Each number is 128 + 32 x the weight over its row's rms, rounded and kept within 0 to 255. Layers, rows and columns count from 0. Numbers have three digits each. The size before them is the row's rms in percent of the matrix's.

# layer 9 MLP up, 1152x192, rms 0.0978, rows 76-112, columns 0-191
099:105107115112123154151129098101217167171097134111067139094126160108088099116137170105087132102124144156090117131140121100139172149114176184152145083134145151109129123205073143100191164115129051084124101159181150153114135129127150108145087108146066155200103133124101130056181161121152167117081111117138172100160140140121087121124109157147139077100071129067170161140156135104178145130113116150143159131100152140149041076178173170109136189149120106111178126120134082120144093097155120091153118135129117131141145121173095145069212131134110064151128076089127149166128123086101163173
112:119125105134128179153159098136127073116152205142182139136093110143087150141088111128087080161132217149082160099175130128152161141098121174077137084159140099077125116129113084143148084155109101176111173068150151125149092129105123142148191144170096101105152089119142164139177134130183128091171134133132074120124102128120087116148113112147146113099133134140110211130082110165097113151157094112145205116156139108156173086091112152152134150143138163097138142126132187166052111104158116150132149125153120170186124097061149121136127086159123085078110149151064141082143112059053058113
101:094171135171106152160180110151154075149190149102164131134079160119074131115123165156172160118140137147146143135107103125130217135135166176155154068092140122096104120121132131109118200104122053091174116112103116179139137168107016156132130169137090097096141084145068097137139125139143119129161083101133109186181143129197082115178136111098142115172091137124153103128026143150127145134137149096182127085104093109104169146183123072130145150161131129156068090123098121164149128149103079146081099074119094137051133155126095144106126123147166155099110164139130168110108111115130142156
091:177109130081135148117184109090139171120121143102118151118238097158114146092178186157077160076127058184107156150146115109087178111121156119096071127119149135117108159120157101148099194096141121146156139070112139174121157106138167136129154136111100111175108132113120070109170182116098126093165096169168131109129073109148126137186145141161097048161111102084082106144112195192148137108202169083156139158128163116096115100118125182088185121082152104118135139142127134067142129168154206128134098134128109135135146094138113130094127123145132102156183101095072098117129131082102091106
106:166096114155104156092130124115088093186122149041094101132112132105130135109121134129146113133122104199144144124114127142168089029102152123121136121102120163094136177179117076116192159109144116083129129141115129135168116136129078157126165134158135136172129166121192148099124149140127110164117216167087140071138125148158147104134123131140111145171152123137133097190103158118045075102179103122102132153139067056116108140179081146146096114042092094108159149212133109090157131143088168192095139065157149115096145171126143089099079098135125124141184149088098106135134104184145110120
104:105142119163216158091152111160147123134139112129030126093089107165140109147114121084185106166091125102140137061161122118105152108162140113155100076081154163109079192109135109044135134058084122131072102147165079094134128094141115154171161143127134107128139083170193138118131117122173122120094109145176135141077151128131048085133137157133157138127154114114162154153070102163088108149146100123123102167138137123108120178209153186128122123183082114140130115166111141190149145129096137091145092076131163167144128188200109145096128138132086127131174108107091093106121147103096071090
103:151122119080140145097153088062224090116139108144091133160079147184102096146114129099127133142131144103061149146139106141101136153143193142116159123109122081097169139162072076163151165198121167074100132183153137148161119126090147172092158090123146106133113123071202114136118116120119167090161147095145169106131136144118110124114114140130123153119167177060165182077145094149152129142176127157147140085119137105118093113106229154119153112182114141094145111084155121187164130144111147121112157143120172110056083171079120086120143082096123041112138129069127097112114093140128079158
116:140102129167112086105100115191096132149095125092153153173115092084123118132105112114154120146118132099123115090183173092113165096146147195139183101144147143137035143200123105069090103124147084139168137142192130140178133209142132190132118132121144117151074127154111171132092121140211164121126141104101130158140099122165090141098085133181166154096105126116133123095120168173127144097120098129135172164106145056150044132143091129104121130102116127129125128182116099177143109116150097146087114155155140095105068153163184113140179101138057103162139127133076141064088152043096110144
103:093171092183153097118084141180120097164177103085118051224163140129095116165143100111133085107049106100128122149124103156074115110164127114081153125103194109105100112166119100110157139156126166096088120173166151158100165165146103132141122124106129119082123098133102106182066149085143135101133206135107136124116159134118124118128135176131112169115116150114136150156163175141152148111126171142180191154088103116087119152103202105129125147181160127150124122139086097144096116124101085130112155140134208138122170136146091108080096082139158111082152217049123103099191118101091106109
082:133192160126029139178204189153109127125110154114111147159166122139140177130151159113114084130105140180113114151148165111170113115126116148101103090168068135115095099166151084113144226125084123109110108099152119148135090087125182124146098108127124075183114175054147154095129180112159153096106116116138174164082066063117150143128059136117119086147049150091170125176141141134092154113131104123114110149159173167117112193172117132158132153108111166126186101129135158124145108159081067174125089084130161111171098138103143084117155146119105147142099112127107121157109176156110180131
103:131167119175102161138155165136099185145096131091133077070135196197154167193138126119113134058168142154100148095129126101132130091125110095116117148090045208139120120138151049127120101135130156154136118105133154143165137164133122177162107071120114125092140134169124062090132179162153128113111154190108059147098131131122122150168146114155115081174129110109157153154124123163180140106154083110111105151101144113132141141086132104119158158133085125094053176174061108084098109122127130137155128097119055120122167142121073150140148078148076152140145155056116209074172109115115130138
109:157160168142168125168091112098163072095158132080066137148104220124111150098129164088093180059158131098108109129169113133162089175130156161112137130042118101123126144108102143130158104179166166140090176129182131114117106184132126127142191120104087146118132179133114145111137130131150142159144124105125193154112158170169133106138126078095125057125114194094124158101126160155130128124192056156164135105108067123142167117151179144147151111100128128180164105109162109104109117122060093132097101100136116148071108107155059120134160085123081076113140150139092095131115032120128163159
096:109139178092190089113124104093114108105093092154130127097151165085085062125161141070113170152143083062108177131095113125132147098180116107170163137106072127113138144160148146106189185108127079121142138147119116185134135108128106159120096109103153129178118162152117154155148083146108145063116088149115107075116201198105103175141092101131146133149084141123055133142141131112132111220151139113171194123093175108117166061128174096129185148130133155168156156120118174145108113122055128104103099141138175110137150110154106127137067082124132143054187089092133122127162157087126090128
095:157162111136105094106100088147132063163152100140147139143128085136149122161075139166163115097132085152124079124154097135065092156118093152131082133190107156166046139141079189155101146115108128122133124152179100156151136150090023149133132178180118102141191101154149093134179145094119143180167120135151107127092120141119047107136166142125189154152139123135090128147139112108110100122118141170127138116105178152088139051153112116060092139231101107121144117200134110151109171136081186094112065140131096109138085123151103103169144124098086121144135146083155124118091174128176110133
102:161175118106193097192115171143179137137177113101151136142140142140124076180156172105115059101135103117061111158182094113147109130057117114139150174076179153115107095146087145134118108119126056144105147060148095119151164140141146116155177192168078131122146225142112059167119146128095075094094142109144125107171151136128179154122132124129122082122115099130119125162121121164136157184138129102130119134116136126067087117088198151090172123122132168134089116146115051151139087157073135158099141138148113195084134135125082095109138134151161186152108135066113094077178119117125139105
109:126147141162153133148177129214218125125107106150118151169124079053114136099112166112109114092178110128080175153118081118093133174139079119138175116150163076112129148137087135072114079130141080100177127135179130090132108135094140133133080131168091121123112113114147057175133153105168096094102101089129137162109093131124142161107129094124146172092114170109143163099134154155162077134167121193196157185112118074093149087133157141135160098176129179146116109106127122134141144131138138127072069058124096173142170124183104166170120134073137153051121094069138179078114135094112135129
095:145138122100121094129154076131136175211088148146143118151115100151141177171105123138150140125086105155162078096111198157133126099159087059121141113105097188156131173103112108167188117112140139127131126042147166102157117083180125128090102114140117141125124159136101147108176126105088164195068142121134141119130116152150166192085146138128105154120173091066101146083071129129212137092087096109112099109219155178134131158154051160102097162150130123173195073156102151121056120111062120095120074144171163103158135137163123133086122115121131138118130112170137119131148109127140107096
091:145131096101136146101099114092091124145109163150101104119097114063162148075165144159104198108158168162117146129109131107130094125145117210099155075165175183135099152109127125087083164133155166125143176098140142090149087122125076123165147170153121118099096112120141152153126126153116130128162166190184073219119128129161072175086123129172145125144137128144071174161182144161129125125119127081102121123166149114062095072111101129153100188099094083078123116120193165160111108128083177179115082113123114096120124163196071133104122158170115066101140122110112170170078166110145138176
088:205107137093141129139155225104109170143106125122150080134123132099148107187150140139144144144131144168131132050155166103104107104114151145144053122186093124132074163125086094179129124116129182150109148132112133114105150119129124118110048086186141068121111123128098111157134148057116156138119122154175097079134154123172158159129141155149133108083102119149083175100103135111042110137156170201148134101179109135165121101105114172144206135104085107151142116176114196153133095114143118111067096141126125176108148106124094086153122097168095115075132134168175191154107104063166115097
105:099132113072111171129169134121153114131089148125118097110120111204114125113148153134150145143160115078118113150167125135104109118141147153157123115088063141104086157127103152063124122164113192172064180183164118094150134157190157147112179175167159110152080097152158147117124128130117163146163105080140160099140061142101132124128139141172174109125114154151135132070113153061121168099114129094138095120041088149150037135145170128143135129098103184124162158128040104113076057145148118160133092136176145229126148104141164148114101101131123150158161109099125071075087106085113134118
100:143156140111105164115088119223094136172124151131171108092169137178142095115109149138115078120168134114103096119167118106086183095108124155096125135090213139134147129147145111158113149116085112144127155140191097155138138115119056092138148149145113121120125088108115099112137148121100147163155125121117171151163098116112134101085124204156126153077100180082164093162108151149082165108147125173194089152048116165066115118102175158142142073157163147082090083193093120159071098070094180123132157092136116119063147111109119108122137088121151126203131135128068158161171147114110068090
095:187122137076123172122128144072105143143137121159143131081131113132158130079131125132074103120130134163119162135121071101055116120097149112062164095145106144152113119104086119108146148147111145171097070104106090152149101136127179091197103098159125138134150174109078148149069115124097115127159142190120120143109118105158177167064130175130108154163111131139156141083121154115092132143107164070067090197076153168133103150225111123117139208101115126168104136131126153163111100133140143126172135166148161135164133215163104239129099123109088105116123191133145171101170146116076110120
108:153163137196144174130095098105138157139103119143119113150054196143148137127137165105152056082133141088115167142115187125133155158103148118099188125084079100121153131144133096154119111135049101119119134153098053129115195138135091226065130093112113115161075162121102070117135173115204161135091141140114105114070119114153145125100082136176133116087112153160137144121101203102167118144187122103099172121140198150139093133154132189101131162094135149136162115138114135122112111093126135165114124118120073141176137146150127137073171160138148141113051206080131133109132165133091119160
096:141174120136072085093107161131132080090125153093150085114145114122144146102139102108122122079146116102142064133193149099143153107109159090091132101098139108142157131154108138158134169131114094139144119171153054127103060150135137186128109113083130147100099059101083141056138161131160141129083130150110053189133106141147136115122084162147146135110114091151112114091152123169185113113146091042063146123108195123140154084187105143111142181132117173137084233150156065123162144142147194118133146128152069124119105161140137104145080130072087149130135140156139106117179098103116167199
087:157103121134116051126098179118142129140129192175137102201107148124084133112125167178040171174129089139115137115055105140060096168117077063153115148126133124157094121146064151160091123124153131105154115105119097144184143132125142146172168187171124147167122064097132123096051128113088143149108115132181115223107093122072085153145167156075100155155132145111084111124141145113126043128132145178136148151182137125163155104134144146149121179122093138182154129075122141164084053142126134152137138117163112132126069131133157139168107114129090158127103169169139101135121145088127092127
102:123183142121091127170129124155127125145101133122210122134158090137099124087099180127113100054122185061105136102101141118097206164131162106156146120105204108145117135121094112148182097139164091163142092181131137153128063131139076139137144143130080199118130140134188120101131171129132108162152127144134131145105059156090112085147070109166099131148156196093154133093167134107170138135147048104113104091131139185122191131107121084119097151122134097174121128167108142128130098079140131146088124088151127152156046162131106106114119111106133223123141157123134157065124092181102062103
088:081158143116132190155147171133140147144102121092164165118097098178081104110140135200176067160125150132103118119201145106114070153155139177107181140127058098130093178138127113154115128106144056137071158191120116160115142146107139117142131117157095161130098112110111156069147135149081121134137171124136148114139181119106142149105126114136132108136127113188111109108169157108143161137125197117073184139202133133103125134153152156087129140180136098118109105114104129153078038174141179159120141081133085126137078087169088097107127031119147101123125128134099052230139112144139137135
113:124157118138070107124182111088125107103103200121096114151102210175138191112113141086055171055083146108140109146109130106072184114129167136069074170113141120186079144106110109117099099113069142145172110118177126150121086164158161131171087113105064177176077095131076139158164146134081142123120110138145142132106162147168084146122080103134091103111152178085106158111133128217178102103139111120132160166113141113119126105117114164165163121124140121146175045131137114177134131093104162129147141086151107113094095105148119117088128130198098096152114131066091130144155156137175138152
089:091105111136172139121177128130108136131136082128115126137129065103153102085071147166115093147133156081127137129126109118086205193099175120137175100129155180170158141116089122176176139039170098170143140153066088144130133195093088127082165069148162158137136072157125193104117123127093131145153133116134094125129153181134067157146082151171175142131152101165112088178137159077104084164143137128133119148133158091157109139112102133090218186190102108146103102145135099161124085142078083111146130113117157104141083115108135070120158094103137119070105140152172158096100071145085128143
104:154186090133171118112103200122150110085149177130081095094112095108120133153105130171116161110108134112144112083126111077085104106142139143139135156089141159114132144186145075138149180113149136097104145132131151143120101188142082084192110045165109072120159131105202124198154208129127147130126177150135184080170133113118153164127056156157119061159128129156166146105107138151139143144138058136100104091115120076121136135152174171130069129102064124121144107159112093153142185180105102126176145100162127124105114105122107068108082126151083130152121217078120120111103089120166092128
101:141116136117075157147094171115131127129156156129150093178196137150079099129109119138114144137136099066090155109161055049131099130110192211126126134134129109118099184132108109151133113137115177140151104109122114161106159104094152076162072128168134117163057111124144132051123168078119144134111126161165113133100171132107082154136148104132143179114111176176115168125154100135126158110164161135192151081146133098120162142199130103076127135217067130090141135094063134131111036166161164186118113120111155123094099071122139137127140088091109086094135132125191134109125160107080122161
094:129239133130139174120186101121108121132137146093123153114130139132139121167106176132122168115155153090130114099106160103071086088120087144115144101085128081134112144144108156131187192099147111161107117117104112190137089131159130117139126083136060170092134140088109054121164161145131187128132088151107205113112121120151132136084120086094104130177093105084128101125163184094100138187148121135085076123120188127153124181146137116152194172155084106148127143164167074161152191151146083151128113097106077128151095159132142111157119157141131152134149170112014076105106111102157096075
081:111077142092150150093144176100147149144179139138135062069092132149092208052103100097067162121102150107087145173159149149153135147082132189146118156073081079128095146145134111128172067097152087109199143141121132156138124123126100131196158144161119213131188123128125102125139147134107112093126135171132158117118134098178138176157110093097117067154071154076117119157119128150133161107169126129163104138144165154139136147168172100104180110173161116119149118180113163133114068146140181102127149074171138153131119095091114102116116140167133101056120163117070085122110125100069197125
107:108137085131100146146136160117150130151147205081118043095204102186142182096126129054101129148142100098108120100064151106141095097111143072130083091126137189058136154153105065162114140120143136109130159145149162128144195107140112159164153158142125146097122190119134143140126134067149134088098104135142194113140206180091092125156171135140106122132145136145110163174122091105094114114115144135118135104120065149093133089083096094097166105152090137102147129180125102164147140157120126093143155131129077144128127144066170098117163067164178157099145112132092169040079157140183146154
103:052108142183184155151122084123142164152093164072100154120082161175102149098099133139146154123090164122172037139116135129127141114152083080101199074136134128138110161132090058145203156123082151179122117134156165123184110124134089112131185155095125111159013113145137111143123086129106109146141197121084159155103096153097143104114184139171169179166109121152105144153144068173172118126097119160125134158109024096142114081183141123127099073153122118124116108142089151152109135102117151157099151114120120128125101080107135136097128146165103117120168086114100128148110130164176154125
091:073206161084158181116189113059140140191110163132066132161141122136125128163096123100136152050159129154145118138120107118141115122117128128047135125108163143120163151177092113147140160146096097083064141142155124137095160154236118122122089128113139107165143115099121131133056073100148148094100138163138165074060099130105175142131148132138113146134117137104131134101106139083127132215115106098121136106107105128155146131161067173113154172135093115135171139092142057087136203171149187131140127130169112136112176111121176174148095134084118081084162181164071139145129118124128155122
089:119073054125174175125125093137143130156123148146127189145117144117157163114156146166116155130185134146134077139120135096142136069084183132078130099122169121080141123082148161149134146128146051088090138132113111159151097132161110133136068135141121080130117155098140087125116087155063160144145111201198152085097145124156169180163152086134132077101110086149109119125144102121164158106123141169153174121157170133123135105158199131146098216165044129083162123152132131081144163121156150081133136120120094184059069127115120105103152131151097148066080108134134099096187105063098111141
# layer 9 MLP down (transposed), 1152x192, rms 0.0905, rows 76-111, columns 0-191
101:083134174106121081138088137163192174107133136138076108175122139130118081099165128124112107123147129165100157144135151124155127149117147153124143158127084135105100168182080162132130107117097126067098075171097082144069157103097092089100167075122127135082142160129167128129083155110108157173066157107125176152175176011170112074152115177124137121107102094163123140110141122101134144110141115130150114179148123194113133091190094126139060194133166131125188073125088112143174116119136124121192137190102136155183157173148117097134171124097104105160098130100135080143110163136087074089
106:171089103174103120182116134080100147110076141130088129187153075110175164071126086111108160065192141152151081110141167137097073100122132160126109058140072114105110133160133143157108103134133126102072119089149171137134171138106138147148125129118119175155143094167083124056087099185115141099110119086091164171182180108135152094197113140154102166132112109138171138064104177125109133140119137157157136095136159113099089145159188092128163106105111142119151125103143126159048158162070117138086169193147155096166109136145127125105064134166158116122135155145060160098136158174102099181
100:086165183130077141142125142132142059101135128139132121128100110146102095095095102108176096178094110116143158140089121094150159152079121123152130072134140132167106130119139107134128156224119095121144158111133090195148169129033100189143061102097090173174125119117108143153113159148074135174135118112158097146157150065179155160130144034124104140128124065106122168160132164185102220139139187156115119119158096168132170161164103097064144145137103136116132145116137118066151145084092119152089157097087140128155142120061123115071101165161155137120124122103132129134134126124091142203
095:154129124154122108118152116171082126095130082058107130089130141210120082109206129139166051163163111204137156171173118075167183127098065112143086135148129146187113094148151163148081109128140153155146103151128111141150079183103115126103145112143185139116136121093096114114172136102154095120048147124153104133104077032123136195174165098160133117120097150124137178148142076149163126087164127088108116096141175153105134087139054128121069153106113119126101182123096141101143148148183127182135166110129108139169160147149146095096117119137126099112164069081144103143122106147118091084
101:205099119143141085103123190157116125177180134124128079133197118114153149099167176120100125133131093135116152097120133132135164116136154111134104068192144114123092122112124123112125085159135133078080096116125129123123143128151112155083179129186080138178159056169160245153155030139173105086112104182059089109100136092121107103152115087183117129088121105151180123087144127066141172104113158131146100106144155114123102116200124182088136133101155184161101100128152141100098119126140105120106099124163155127164132089148130134131105126140107120054109129111158132136208105111060143146
104:093086143155091145104074116172170126099078140177169197140089150106137176178105112172177147133076095084149153151136140111075113116119111084140116114097104132141088183108116130095098137163068145129077190129111146103072156183139117108118148135115175091158122171135165187116146132112121143151075132133144148125095121168157128120124098074186165143100165147122122145107210141123103147139130180079089139111177119133168149122121117110181106161115064117120072133105109123062092097153170126101085146169158063112151145215059112115151144095086137115201105136100106120145139148161151154074
101:139105109078132135148129142124146113105073136182165087093171112148144091146144157153125183163120140171169097080108142140103112103137105157148134145097161127031120088113083128128087175113115093097157138117113131107147042109152176171135100161080129093184073197133131144160161158123156087135134146159111123042203116109094151068161117112076182149116102130068101185108134138131157133191127098089148087122131167160108119054150135138169098133106107181180135167101091104160109101160132143102110138085120111123116223189123117127153109140173121141142112102150127164091159136108124132073
114:129089127150079096131152155151120124154085076076148102136179127096088132125127105135146122107164107106160128097074083197142123112176046171122131133154147176123119188121173120127066104159169125120114130154102125131101154146166091139209088145081145177109069109149098152141135125140122137155144175150158131157176087032183102082174153106177124093193109126157139120177153174102129087088158135166154094081155155109102153178078089126143095119140143097129165118186120099184140107161098063159126139176115140093147160107151147128090126090101101123150114098090156118110067174115097115085
103:153163098168148116120139126177138088115091165078150058148086145090096036138148130020204157101120088121135160146165122068171161106144151116159104139139151139096160106139131145113139205134191092119150137091122133037138084134151185112135157136127201151116097171061127137115107100077143108148118106100099118144114101121142128175154171094139113151107190160170177100134104143162102138142149121132137076117152100140135134175143102109164071161150101096110106174136093130123081134136093123157100141157118127111142142113113150178110092148184151089105074133120081077105140211113121139120
085:127119186108138098130099077073125136160126112113131151160133125120165141132133162133096150127140102125121107154133114129130131113142129111110125160081116123139159000187111133141132144178106127083113140145138152103135102142138144174120116131127110149139125137136133193123161109153184145161099156130119179128101132000120079110166165076136116122129148136117089128108125181137159123086058129137078157121099132107104147153093135103120105135166129102150142160120125143091143136108132113150079101125148163128138153115105085141157113194116153142118096130150117150144171164126122074102
102:091059159181134146133137132124117152138164135208121155165085156144144173130113162118108145090148118151101132138110120108162167140113107159132081124121117095145087113127203133143118141071140202110155063100127192082076163116062153132176158121090119131126125140179146131126114184116090145115112041115128154132106131100157140130163082130044161130187127057157135155093097150137128129095133107074106098150170097120148135127101135040144139148128139080070112163158177117105154122107130141167080133132142147105197144106114093095171051150177106114149134127085133091074180089149168112108
107:072205164109165130150101126156181134068065090128143113149127164125104132193151170088126142093147099110154097129163166109120144109079152100109129124171144133127091120135180112142075125099124120160170085081128120128108150145065142075131133139109208185142114146113114124161066240105163138137134173133177134115151128134104145150112140123117111087160155101119115131198144132106157120158151156077114093130042144134082182194135136085146152170123094151147104135171146120115114052139104091157151110121072092152042173094092164129123061121123125122145157121109129145109112155098080144126
101:113129109129157151156178082145127153134142121158137109139128134093075131138100165097096179132091119086128171124131111091115174125140222081161071121065113152138110143140080147133123201106178109050184154092128149091119122085115135119079141113142169106125134177135104165090083099139131102081183175184162132095143138135134096147126078094140087126158086102167089145141173111108140128195177098159122092147157108104134126143187083129127106103068160087133106156091173113162115178160096110100090154131086130125168122162168146132079141131117066217112116102192088156093136132097083145167
095:122122114119122147154106108110138167157168117248089205164108100138111088135157086151121095101103135075082116161108089113132143190095094119114144112105098142144115178157140114144125107131086140141113158168117143122105123121137143086137138132120112156158152148204124130200153120120154098129105136123088144114137124095133132099084089182109141106135100207076081126121109142124132105109175101132161118156180113074096118120134157121122138080088180107142117121155109146069185078156084062135170189073055173153107071090129129180129143113083128165133195131127160153048142155155150109195
104:110129160122155122159154109166125153141122126103113132176155066093161144125152100085190093102177123116185134113156128158112120163108084149108100090176177146115159065121167162099138204116103121189061101076146112154126095143122098126160110117140145126130191129171105125146072148135092136085130099069130113158153147171104179128143166140115133160093130097111123095145118119135163119072178088137134069108113150143166145133130184117149180101113154176131081182138140128139192143136063059143123132180063142109129155082161097120146087103139163094166103135137127092089109120126014074075
110:055092158076155129106101111102205180157156117143125115113096159142103125107138167075101118128127136122150090115123133153068153166097163083115155145128134116104181138112117102115170117156170144094140107175094118145135166205178102116119180104084138156085144128155131085121158135131152140093102197112059111129179151191077139138090164140090194182156109099137139115116116082085152178144110099180152130117145141143106111132117157127110161075108103171098166097165118100130154116170159160135145134041118148138102146145202161140098135096035119129091164123085136148079093157148156078071
100:149152119081081158142145115099143168092059149150130095157162138152151133149116135144112179116146075128142121112157110112061150143162138182174157103116147179156099139094114050103073129109205146141072103104173146139074158121150139117138155100154115146137092121154165119093131119095110150111131071120111171161179201124094162163110088128152134121072129104087084159142119120132184160100118113166121120119189077174105214130140174083191174166085162153063190109129186068109122144133143159093146134088109121140112139079109083147157131118109134135109128113103081102188117112105060145133
092:142146145072168148126117190135116125096188039129110103169107115115124083133138076118089139078101166132112107153140158129114179115182137150128175131142110093098183173166094129109101139069098142145053104169111164138177155142181115146146138149134150164128124156176128128165165145145190172134143132078138128164139049166140087090166151124153098142094162143141121113147097158079141086094109127103113095085146121151125196094122166127077146132133172138093098097048105166141098124127205117126095100172148092106184151085082152086114095118080129157112158126131073134141098140176123056087
090:099182102129125175153067052133144160133168124161126098170131198205078152119150093153100124094064103079111080148139174135151129122096136128095168110123122133124178105101169185132125150162075096090152116108127121090112148182105085152129090135103083151195135129176132126074128158165142108137128168113119109106130168022106064121089140163120156087099101154081126121138140126175160143051093128114130173137125133155136098120124098127139173129176093175091143131080112118101164126136164125158123145100117157058154121127106117133073188164080179156076149152091081142122150134174151149141
102:070100144068086119159112166115182124128130135075157097158104143136148219130108052172139137087144132130088107112117112166121148063115133123128142156117160090163138147133190152105133138082146156126137111081097092091106144058132099147157205132140164127164137023119103102139196129136162077127109143123175126126116132141123153100131122170186107156100147146165123116121086152083136203130094125166160101124130188138108189087053167130127175098143092102115097179137113130152184081136128128118138120133076178109165130097139132187089124135098160081186145105127092138083093112134108138171
101:139176140143122107094122080168122138102088155164209134107153133080150184155119118115076104148134167148142109085151141076148146101127076159099086082152156072110139129147126142144111097186167099087146129115143147135129180092120062140124090121122108114166123056118138129163085098136093147125153105074181075127162053061134165134147130174114119155167133214129110107106124129084123083102084082156131106143142103170113128142124138144137156170105166110068095088117102219084086171104145169108170120100154120147181137185122109154173106115132103136174085147123069178148176179155135126132
097:096134123129153205130148141110170134134167085137179104114141129148144112173084121137124178159123075064131087133102127166144072117120065066196125157128146046140169117140096103104090194095153114140135138122137100119115095194131132121175140124111127151133155187115148143145136065122150135116163105133170095106157092049078161096130123128096086074144125121151076125199136151164149130160087109162126144145181105089195149200122070099084096156074133075114097125111127120157147129129139140098147112113078095158118162148205149192141131090133140137169152179078113137092108099155136107150
101:158074141147172125133101154147142164123116147099141168154081140099143183077158099155124167127154101122117118100043135167134116101130163062125107115127114110152109151096056093117186141078123108113116114071116111133205103118109154144093171134104137159183110141127095143176119107137074122092122135103156107126118151137111117109143174128147158128184079107187144180181137182031153159111172140094101099162137120146100155108119114179110136113110166125103133092173107114128192156062194090152123151108147138131089093125088127140124055161183150119172093127139129115127108113128081166240
096:168086117166135095158150160170162170081147114156077091123138057151114107116137160133133068090166122097078128159110168147174141168115083103104192143134107102099124146117086117119154169161145128110127090132162168083137174122148093113137151088170144171116158162110123122124159201055100104111186164096102142183158126207103116095151107172143113186093120141114156088115183156157075157126133104143155125114152125121116120120147139090120137102060137121135122096075130146146192082120108130070064129169172127185108116141127143135194138120161181120060142102113071120136088071143157057124
090:177083191131158109047092134096119139117120128138201131153141236102105094143143186105110133151143097157089128092174172155109143156150136108122135145153173169116125076090156094129133106131166120104086133131060130079136088099189115103160132135082085117141166115130098124137145115122110149109125102086179111190135164129161177119171130099125082136143149158082124117116089166134159140101115103067124104117221147100138192144100143097167106135128071133164132120122134118113116086127088161123141122205166115095117117180158138111134074195152153134115072167090142105123104108056086186147
103:115044152075115153200162148156137109107079131130089113186149127145173091165108133088122123080142120189193166116153139104139132097149104143088096165103172095180114168129069108116087173125160145112193117120135136120130142125105117047135135135135081089163162092101172106185130149104141123155114116102131079057143122195123164116131167112117107154135153161137141057156123056148061139097077180157143159157113154123150166119122071132129137159122135105160152100117053216158088094151120105142114094146162089151131156177125141118075171080117128135186158120103106119106115112140131099134
091:043129092138090171108195144224112178204130136135173146092118076112083108121094122178171072170113144169120092115131116127132190162191107148070115100153118148117107161070066108153146142145100086148142165115117158172134172127068155132095134141082180130132102139131103145101133114165126161125048129119151125108154093082113147145074106085143176111104169068112112124153114123139135156122080137102105199139128173112145188076146112099150124130163121167137111131112092146087189145129093113128104080152121146138108175176102146157069076088097154129145144100164129118144104175115110114114
109:116115163116028100139140114197150040067152197190145162113092129083102175132151145123171076184185090103165133140168093115106142133150133119151087164157139128081100084149103132176189069105119136153135142116155098104123208106156119094155098125137159160086152107098143147138102169140078100182153144116153093110161098119120146146091143109121113133126094131070117106149120075115122108127102159164099057187127073141126160171075121115162110086158117088156159112116145072138126165160134070127102115157083077146181137182124109134175115120112099104151134120116155149117087140107174120162
094:113129189153183147084125101161088132087122152098238189135140112125148153116127166107111119123091149156105125087183113124123107171216123170132149076150069150141138132158164151131153067112132108097125122135129070164152146138050055177131136155142093127101138084127053164134159161143105145178145155109135155097138127074186082101087103066137122076134165118100135132118126130039135172144118164063148159118169111186077154109098130132178095137120097150088126150105065101081133141128154119144116121079186144098137120144116155141132148139148106190133157148153092112162142120107103147143
103:107139133130107116160107133125157079201148141178140157183150171121115112164118179089133137145078120131082153053145116116106084132178117143199144203175149136159092077157135111073130097073116122107111087127143178107088123128191138085143145149116150118124133160111066075120092146139206184132119108166138072131185132168067187126133102151190099141076122124152116096142160139168137073124158141105073150116127148126144103152163086139104183129173148161158023094127153135117116122124139080116089147123185083104100153126105126120109136109084127123121103172126153130072124113175077109121
119:122125126080113190113120086123174146118116123165152122172130123176122075183100122118115134075124084112127112167098154091171132187161129167156136140125139154167107140138111073172139166104116081112189145109115200186139153108058101163106080079109135140126111067081175174084183136159140110167090159127117133106173102054174107121128145119148126138158103117125097140162096096104153097108117106134191147125119172132140120121113087062128155079187113105119172138112083119113098185191153084162157110116086138075145088136106147090162198136107128111096086127117177155070090134182130174095
096:170106151091065107181164100128137129106086103083088081084141141146175101132138177144157157103077097152148105104163171097126121065115070125097152097135126100077073205119132136117127150131095114177133055082194153149048104158121134136154132112149155085088131148109149124145135141136135086127112123125090174178152184069159166129120119093132094056066097123144139168162167212121093175125105135159115172102124165161140145136115140124061146134101124132153144124160174081092105128152105131133166195173075168139128126107135137138142156151116201111153141143085146114108059137138119150102
091:106151111115097116106176133208111105148103130134114129180092081105096079131148117109137136177175127122105102133162174114066168166076128114086143108154111121144141064157150160138121124097177141125141104148104144116141143100197120130118150143135080135163122089102156124048092114161097143140146134150120161178106179000083083115122099161137125132146146134139106185106115107138178103118132146197158153175130111176130142161107155126111077119135099054113170140135125138134119174125091149169138115130103111098109154124137127129116101177161094138082094129157151147125098131094154178153
107:125163146136076177086158125110094058114098138124123114133097127192104133111136100185133129057134118153117088101194108146132138131128140170095142043101161098162075133111151132176149129168085141110159112152135094145143158129161134152128115114153136179110154168137095161196198130138085152136141123117123086111101081143113175102138099079183116126080132079128112139101131120102164133106054144119128152153167120130067162158132079136114059159109225112081158142185131098077137116193126171060056081115118179130132120164140118128137154154140116121137137128124189083137063135142143085153
106:147049144155164144141132123126127135170144137094105120105176129083105116070153161092092083189189076115054169128095114111175099074189107102215080120126122118108131148143125176092185120087136121091110112157094147143101138187113040137140153125145126140118162146125143097157143161144116104091165079111167104120109063145164182126196203114125127101147130105128093139098143095168127141211072125131113140136131188092124109154147169125139144076144169169171113140153117121105131159155156066170110107084104111135112134113117158082099158070113166130124133174121117078139111172089153135120
092:152118109210143081128125143121152155158123088145064181111137164129110133095135090106155120126141131196188139081122123104136200097144146113138132136137135128053111210199188103090159144132183165092149158126155151124066127112164120090072133125129133108105152116132141097194144100156131108132126119099128080124085107078114111141148107113102133124110123145105196156189097075121092143061115131094148154151178145176155155151107081115142125114165153083041114113108079101089105139119157095124073141179169117114173162142109157106176125064144165143135153131123148095097116099195147072096